config.toml
num_hidden_layers = 13
hidden_size = 128
num_attention_heads = 4
num_key_value_heads = 2
head_dim = 32
intermediate_size = 1024
vocab_size = 1564
hidden_act = "relu"
norm = "layernorm"
norm_place = "pre"
norm_eps = 1e-06
positions = "rope"
rope_theta = 10000.0
rope_fraction = 1.0
qk_norm = false
attn_scale = 0.177
bias = "all"
tie_word_embeddings = true
parallel_block = false
init = "normal"
init_std_qkv = 0.0442
init_std_o = 0.00867
init_std_up = 0.0442
init_std_down = 0.00867
init_out_by_depth = true
optimizer = "soap_variant"
learning_rate = 0.00584
beta1 = 0.95
beta2 = 0.98
weight_decay = 0.097
lr_head = 0.0104
warmup_steps = 200
schedule = "wsd"
decay_fraction = 0.49
decay_shape = "linear"
final_lr_fraction = 0.1
batch_tokens = 32768
max_seq_len = 1024
doc_mask = true
train_tokens = 94180000
max_steps = 2875
dataset = "wikipedia_en"
Each number is 128 + 24 x the weight over its row's rms, rounded and kept within 0 to 255. Layers, rows and columns count from 0. Numbers have three digits each. The size before them is the row's rms in percent of the matrix's.

# up: layer 7 MLP up, 1024x128, rms 0.196, rows 565-611, columns 64-127
# down: layer 7 MLP down (transposed), 1024x128, rms 0.199, rows 565-610, columns 64-127
up565 103:124123128156126131148105194146104177133092106129090117140144158148091106143135120120135127131141125165118118137094154139103118170098126110120130156125109210149094098101105128128110135151127096
down565 109:128182122134117151131119120190158150123073148067141105120136131115124103095115119137147127141152122102139119113132123142131093131122110101126133117152141134116116114116135120173125170107117137
up566 097:152146130125112121132143099129126135146119128081142177132102132114124125150158123133126091094123137128094132136159122085102157115121140094136116119122116146123118159156164146118147101155073154
down566 103:152149129118146158093176183075132146116156152122147121085121119135159131141110123124120090130139112165150097126145126151120098120147111143125132144097150116171146173136135133120097137162076167
up567 098:122164138145139118093145096134106096120120153142113145152147140102107139142108146109170091036135123137132152093123120152117126162137113103137130133149126128116131145183123084107114123158131108
down567 089:105147152159150121140123166098165144067108128122122155165104082132137116074102120175163173140125146105114090087102134149138133131129148159138069123096140131119147192145115137167112100097141136
up568 099:127156123147095146128128127142145135151123135162086141121097110153126099130138097146102143117141151089083140112118118138096095119171157135161133124144146159117139117148084101152114188075105115
down568 100:133116131116111112106164094168101150151068161111119116129141192120106167126128159110106146117126099120144142106126130160103124163142110153143137181162143129152166162172099152142151110160162136
up569 097:105096151106109137148123151080111163082177156134127132116088165146139105131141091103150141132157120146113127110109095142131110110165097129112083127111163111100146167135101143110160173148147116
down569 096:117105165099118110134136121121045176130133124129133119133152131136131128146125116123136138128129118126106121146136106113142169176074110112086162143084107119149178114117126149119127115132122163
up570 094:167174122175112135096167130129138137127105126130138139127124170142120124144109117097107110124116147160121155131144122121087129065096131138140105154121110178162163152120143129150166125126128110
down570 096:226095164130129146084158139117068097121095120109156102093133147118131103153109142111122100070097113150149149128102094118088130127130155127126144134134086154165117128119163181114102127119138135
up571 105:082112106158154124136134112142112090117155152109141136126127093141095131129119084089159112086139129125119124120148124138090130130144157150117129151122117115110154147110077150131160203087118136
down571 105:153117084144107141132086155213136119096156181115142102128170114151121125136132112079139120126114159126158111130146117130096103129123124095150125115137100119074159132114070145114179134119147093
up572 083:114138119164097145094131099126131135114186140163140160153088136126098084118101140084122138140102137130123137099094143153166114088147163149166164124137131125105115128086126127119099128184132119
down572 091:146145131107109091149117144115098115082129135150074100133122153123133161127100178151156176115117095157129150111127136140122158133127123137163079124100106112132164127100101159095141116137192127
up573 107:164148100121123129112152167152108128115134123081085148148138118111150086136146166133112136167146094096096086136122170104164137127126133085134125118157118101137172097113130119097131131135112154
down573 102:148131127134153088106130113082106164135151107157148119073109154161129156124135090121126105109181157130104132054073109145091138141140161107142124066137114133146098159113122123129136112112074123
up574 099:082105118103147138094146090183154111107142122125143181105131103142147152132111142150112123153090125151111118108148142133102136109152146118109115127118109161129171102145093120114121116138112152
down574 096:154163138129174107142149118145135098156129102141139121112112114135139135131096162104120156122181079139155127148134137131104150124131114148132160122108108131160085164125131105154147159141190125
up575 108:182137083134107130121137152140121101126092116098128126115113126154124111134081148084135090147098104173126079144160115122151128136169131127125138075073151096132151100085107162130147162088115169
down575 111:122138090137126097183131102138129116115159119118126134099111158136118166108151163129132117110108188094106130122121135106107146074073123166177172117132173095133149113090101161129130146119122124
up576 107:133111121125120112095093103164134152139135144122136089156112120107096123149108189139130071167135117092122068104184133140136150119124129131170115157108076127116109140129167090125116116095152101
down576 116:128143161075112144096131192149123118138099107107115127101113152128131161115119132124116104097149122116110118113115158128157126096157100092132106135121138142108141134113143116121140101105160095
up577 090:147125082129136128170122144183107150115140150170182105111119154152138154130135143122148099149139101123097162089133135164135111167154141095140148158115176116101139191089137104146105139132126117
down577 096:108116128129073127108147145105100109096087149081104120152113125095102155119102132118134097145096139145139099158141114084139154111098168151157102114110099164098128128137183136127135120084163154
up578 102:157145097134102108112136122103121113092128111108109139099114123123147091146113127109135125138093104124110111135156156120126185073133112109135094163097113134080158149131124157149114151127142114
down578 113:186116143115112126131096146137131201140154133126136123095154143130112134126158155119107140173139128090153127102128156176102119135134134126120158091098168116175117152086166144101148124110086151
up579 105:118129113103109136112144140139120111154145149154105129147119189119124084119134133141174078141118114145114104136155083158175141141126119129111124143140123110140107130110159120111124090115085128
down579 110:098153152112094166161123162107103110163090128109127118120105184127103124109138134071119173159142167105086102122136132122128119149127129093140125145098130151124112161120177138163146138149106150
up580 094:136120102118101143132101161124145122106131108131134133121172116150141129128161124126111122111153143113066071147139112128146097117139104179131143133125123086106135123126099149114089087101129139
down580 103:113137109105183125144114156126173119162122140144122145138119087140111107109125134142167136133097119123129175123122138085153119140088137101122126101129091112142108155132101128140182099081126157
up581 105:117078109117098108146131147152078148099148095125131148127107128128123115171088169154104153172126151132134130084111114122100135133126109143175150158126160143102095154127116117114155112090096087
down581 109:112098134095116097084106117121108130163122109113143129100154123146111127129107113103137107174210143097127130134131113145155138092158099113108156105110096148133110158143131124125138120160150154
up582 098:174140126125122087118117107132116155148121129107116099144126121156165118108111172110154110137106155124106122140138139101167121134126130150122162092120098099120181107114111150077129070125124087
down582 097:107178126110182134144114118133113145097121136156124135143148099202112153159133126139156143126116133128149119167142155090098167120165147077135136159148123138130133140132152161140104121145130107
up583 103:116138110096107126090112126089074159132126145111135133096138137105136129132166143172128116179123170156119084146109153133110119113131119139120067157097136145131156134086145106158122122102098104
down583 095:139139127139140120144145165159158126118156125147122125144095144144151147151130130104133140157171123130114154151120120127137129113143134127166131128163131115111107165132164122123161148133162191
up584 094:080117117125121119091091104099087117144133114081100118103125089142124166168115144169140122129113144155124115140082110197143171094126117133129131111104154133098120160115094140160143127111102140
down584 105:111120116159166144146152082097121088161100115097095107121122143138138125094166106151109141170084151124157084125116145124172125152138122130124164109122179128136096098125162124172160122158126140
up585 107:129129071120151123113140088127131144121109162093134119154107124098147092105147140181134152186128150126105131122138168124091088102100130127147163179148119126149117141107147122166144093143103188
down585 096:147119081119169120075126102088111169117118155114101144121158112130116124129115148123114171161105162126130114116094117131082111074098124147076081133137147118092128164095144092147102117119093110
up586 106:140142097143140153147101131102133135128091161118137133137138111144146090104111141160131119119092110153130121076091112111138121092131130122162133118121150123118143133098113127062151146147133098
down586 101:131158154106130133097130090139074045156146150116099103096148098104112141136109092139117134127153073134132128146100139128117136155150129141074140166141098120153099143094142186155135119121135149
up587 115:126136128161164155116118095113141107127111121091126156124139151118127124171129181090101153125104113123107149116145156178153150144104135158100154125157129129113164136121083119134129127172060119
down587 111:119125146104152120129136162148114159136130154095143122080123113106126105109182120130141150172087121119134129141130117096114144118137121142157131132139097129116092166174149108136170080113134137
up588 104:136107123153113129145091123148137145063104125118084122151114160135152103120151108139110119111133162156137137138142154172133140144127127148095106179125130126172130137148165142153116101126107151
down588 112:123090130143124147117122127147107167121103113151136180132083088129104114095100156122146127145125134145154129143112130177133091131138102108093139175121086102084092123127144161098152110111117138
up589 100:125097115131117105136077094141129142186115103146129146123131196131134112108113153110116144127114128132085117105150143144150151120130141141129108192119131142112109143169130126137124151145141092
down589 101:104148152100152189139172136131163129130152114116134173112143087107093167130172116110098099136114112098163103089139152105141145155105165144104101152144149104135095102129133142102153104109148115
up590 089:137116173140117137111090090126134092092113120101150164157107144138147128112153100130120148124147098124117093083150162136119108138080118089126144132116114106115120119125114089114150102144100120
down590 093:157122090132102091143088144118098138095130136128119124148165131103103117117121098120109154117135183116130160079155128144129137167113129147120126149126156173128126097118094099117154081121141106
up591 104:150157109111121089111154164127104127096152121158149104134139139161157123123111143118135146098166116112136082104138146139089092159145135154078136095170146114106148142122089113134130160160082094
down591 103:137126120150097118130112092129135075127155114088139172093159122110119107134126091168141145118127174172138142131150157162149127138160100133158103093133166155170111115127121108127159152115120124
up592 103:112109140071124133105115138146105105144114150126119157120178171138118108120088125132147129113137123166101121140125134108129111096131111145143134111107176144097115160167122167143125127135111087
down592 107:177153179134136122119163128111155162118100116132137130121171120153139130137143170105150114100162104120123165147146122145125130106091124128117112126131141090137126123117164092160099136103144137
up593 082:128102110156154144089105079141131120146111109119139117170125138124085136180139110151138112122145160119120122155122134153146132143150111171121132155141097123148143084131126110166107147111119163
down593 079:123159107105114137174133156118121122104173119095118111104124099136104090080098126135113146140141123127191130121150166147109141129166151110153120137154119095086155145115113131113116122128130084
up594 097:105089110083082119114141073142155096068159169151112145124129129126093134157086111125134105091156122136152128101138159100116160130138151195113126155068125143154127134153143136156108174118083100
down594 088:142189105111113158092133187112143177112141143108060102124127152132133150141139108155142147137114133112130135121145125102144109123087087113110121145118134133101114152146145108091140148126142150
up595 098:150154114122184098111130123126162071149145119152136140122154111176142126139124116156112111151096161119128145103120142129142089098116122144113132087167099126134102152093096142112117112150099130
down595 098:131071187148114134108108142141111156096167154120137136145115133165109118102087172103133156140168092123109119116143140135166101141141141117105130120120164155115070107099167149169100120130118096
up596 096:146131128126133141124101134140109130120123107113116130155141142143122116113180065142101139147131144168114111115111113118172181182139127109131099134117126083086122151182105091097128121183088144
down596 086:082125157169181100122174083141150155111102137115174158082097121113136121104083097170104099123143128110113170100142099114118088121128119124121137123130107112158118137124145159146141153080110145
up597 086:156106122159150108145103097145150126136135089148142117126121101156131060115108130167141137161112140149137154123122110137112140120123113174125118098151125118132115158117096113130133175101112142
down597 091:135128153150141121168108129147116131117170120115082116132175148134127135093086147096117143119090122138132118076147110065169178159116159125140148125108090153142149107113141120140130151116080113
up598 093:146137163112118099161122129117111145097126106138097106134126110129103165107142105111165116125087121127140117126141133100171113155142116146104151132109135101125111153101122077150137135117137096
down598 092:137119097112145120090137069107119106129156177123134111108087135143198133160137121121130130162107115159147122162125160133133154130118110120135163134130156120132169085186123128108125113148127152
up599 107:133133152133152126146141175184141137158134123111127140152117147101132141139141102112121172084150149152110139162171140173139116079150122134138111106127120145116134122112090096118136137077131158
down599 092:126153131119152111059158133130122116127164128141130106137129115107094122058113136136122151094124122106087131101143092124161148117138142161149142165134158135084142161148085167158150117139089133
up600 094:108135172106118110089142141130158129139187086124099096090096140185128141115140128145132137119110114169088172105123130153132121129134121167123134118155106111105151100120129113126138117154065134
down600 093:118148127132118155137098111093140102126105122132124109127167148117145064118170110157120117160100136136131177120125146109157105137137122176170134137135120184101149180102124117145112141129091104
up601 096:106098143123116104141159144103132148168122160145135118134126140131101118131185157100088163107132129118120112178139104110116127115158143117136106090102119165105121140139148097110139120145099182
down601 101:166140110067174111130143142071160129138117131104165157131121081091149122149063145121143132119140186140133110132106100159132096128115126115107189103116115154173138131093081133118116132091095063
up602 103:116140167089145114133128139152119122144138101128140117131121168168086097129150114142093103121108094118103108139118149126184099138122116103107131135144119094126098132109089129141127104141103078
down602 094:150156113168085122123145149097134124088098121125098134121148125083178115107161136129131107108117100143129171145136151161081158102138092127153148133164127141076155129144144163110130137142134094
up603 099:135154097115139144119157139134137125096119149136096133135149095121141152107144081146131134126161119113100107117133170113135097091135129124145119118127167155141114164116078139154108118136094098
down603 097:168149143138120103145113173105123126129137135082111174138174147125155140124105127091143096136141159158126167115150121112156150105120144140108147108142095128141134111168114151147154189134153162
up604 116:102147103120185129063168103149176134142157104110154155167147153130190127137105084144101152149101124111123144110098156093129148112109138118113127155130122097146101121110114120137127147121109157
down604 108:090126091121118152127101110159163125161161124097121132148121121136134110086111158160200171138107117133101182128114100082139137145123133152101141148102139153080124126118097100137128122112101159
up605 091:136111124155122154146158124132149136154132121126131142111099135137147077157169108147152198080162090134114116117099118119102117122105113078127120103139137147157137138120159114119129078090154094
down605 093:109149151113110093119120130124127102133109102139107131167190155121147145112110113108123103153128134147131108125145127114159135132079144165103141131122128118133117137131103100141112163140041153
up606 093:128113114168061145089136111087146131090110112139098175149087136162113107117128148110091133105117104120135158101149146119128112107145153102115149177115135162118144119134159087112142150103129171
down606 098:132138122081108174141112110148122157121140102140080181145122169179134125086103136126133095120122144160104139133116143091113122091127111173100114159150119140104131157114157070114120131178110115
up607 091:108171135109119113110133125097129116106124119075129163100131154163092172128081141136117141124154119125105133168114148103166132137148138139097130147085113157097124160099109132154144124155135117
down607 102:112088106137115149112123139169130189133153146154157100158134100093144097136165105109129127143103129149092145098085129169093091123110129130122082081145111114128131133161120131103121133094116156
up608 088:170090111114064136131126143180132090144112146063133141147145153103117137130151153142128122148097137144141174170139145145101111124127137138148145138114114156114138138089142105101117112133159090
down608 089:104126156127140152091116079164091117151132120128139127113102122141104145129146136131091168103149078151119110115137154152144103112151116105115129110102151140138152084114092164168116151124124116
up609 097:139140109137103149159072105188145155134097075122117133116134150126142126158080101148104137111139117131153120104158119142109125139134098118138148152108139093124137143145146088117180123112089098
down609 092:128117158122138141148153149107128181126111135162149149135114113134128141136104129105145089125152179112131092102137114127157140131124113110119117175125140136082106132128125079145144130112114124
up610 096:169114117136110146124137102128131130104124098102110127108166179138132135134109106102117124179123154116127103132133083147167119078108140118132118119156154128104143103152138127172151166156085082
down610 096:108103104102127151141151107114126166114101127098141139124108092112155144139140177152131108071132123134108146116096124119134112169128105161144179090129163096119138111107090157081110107120096152
up611 091:155136084106128180148145111126124121165143144123160123156166175117104100145128108141125133127151124149151078114154134096096102096139096115142086148133122128116114138118141134120093153167150131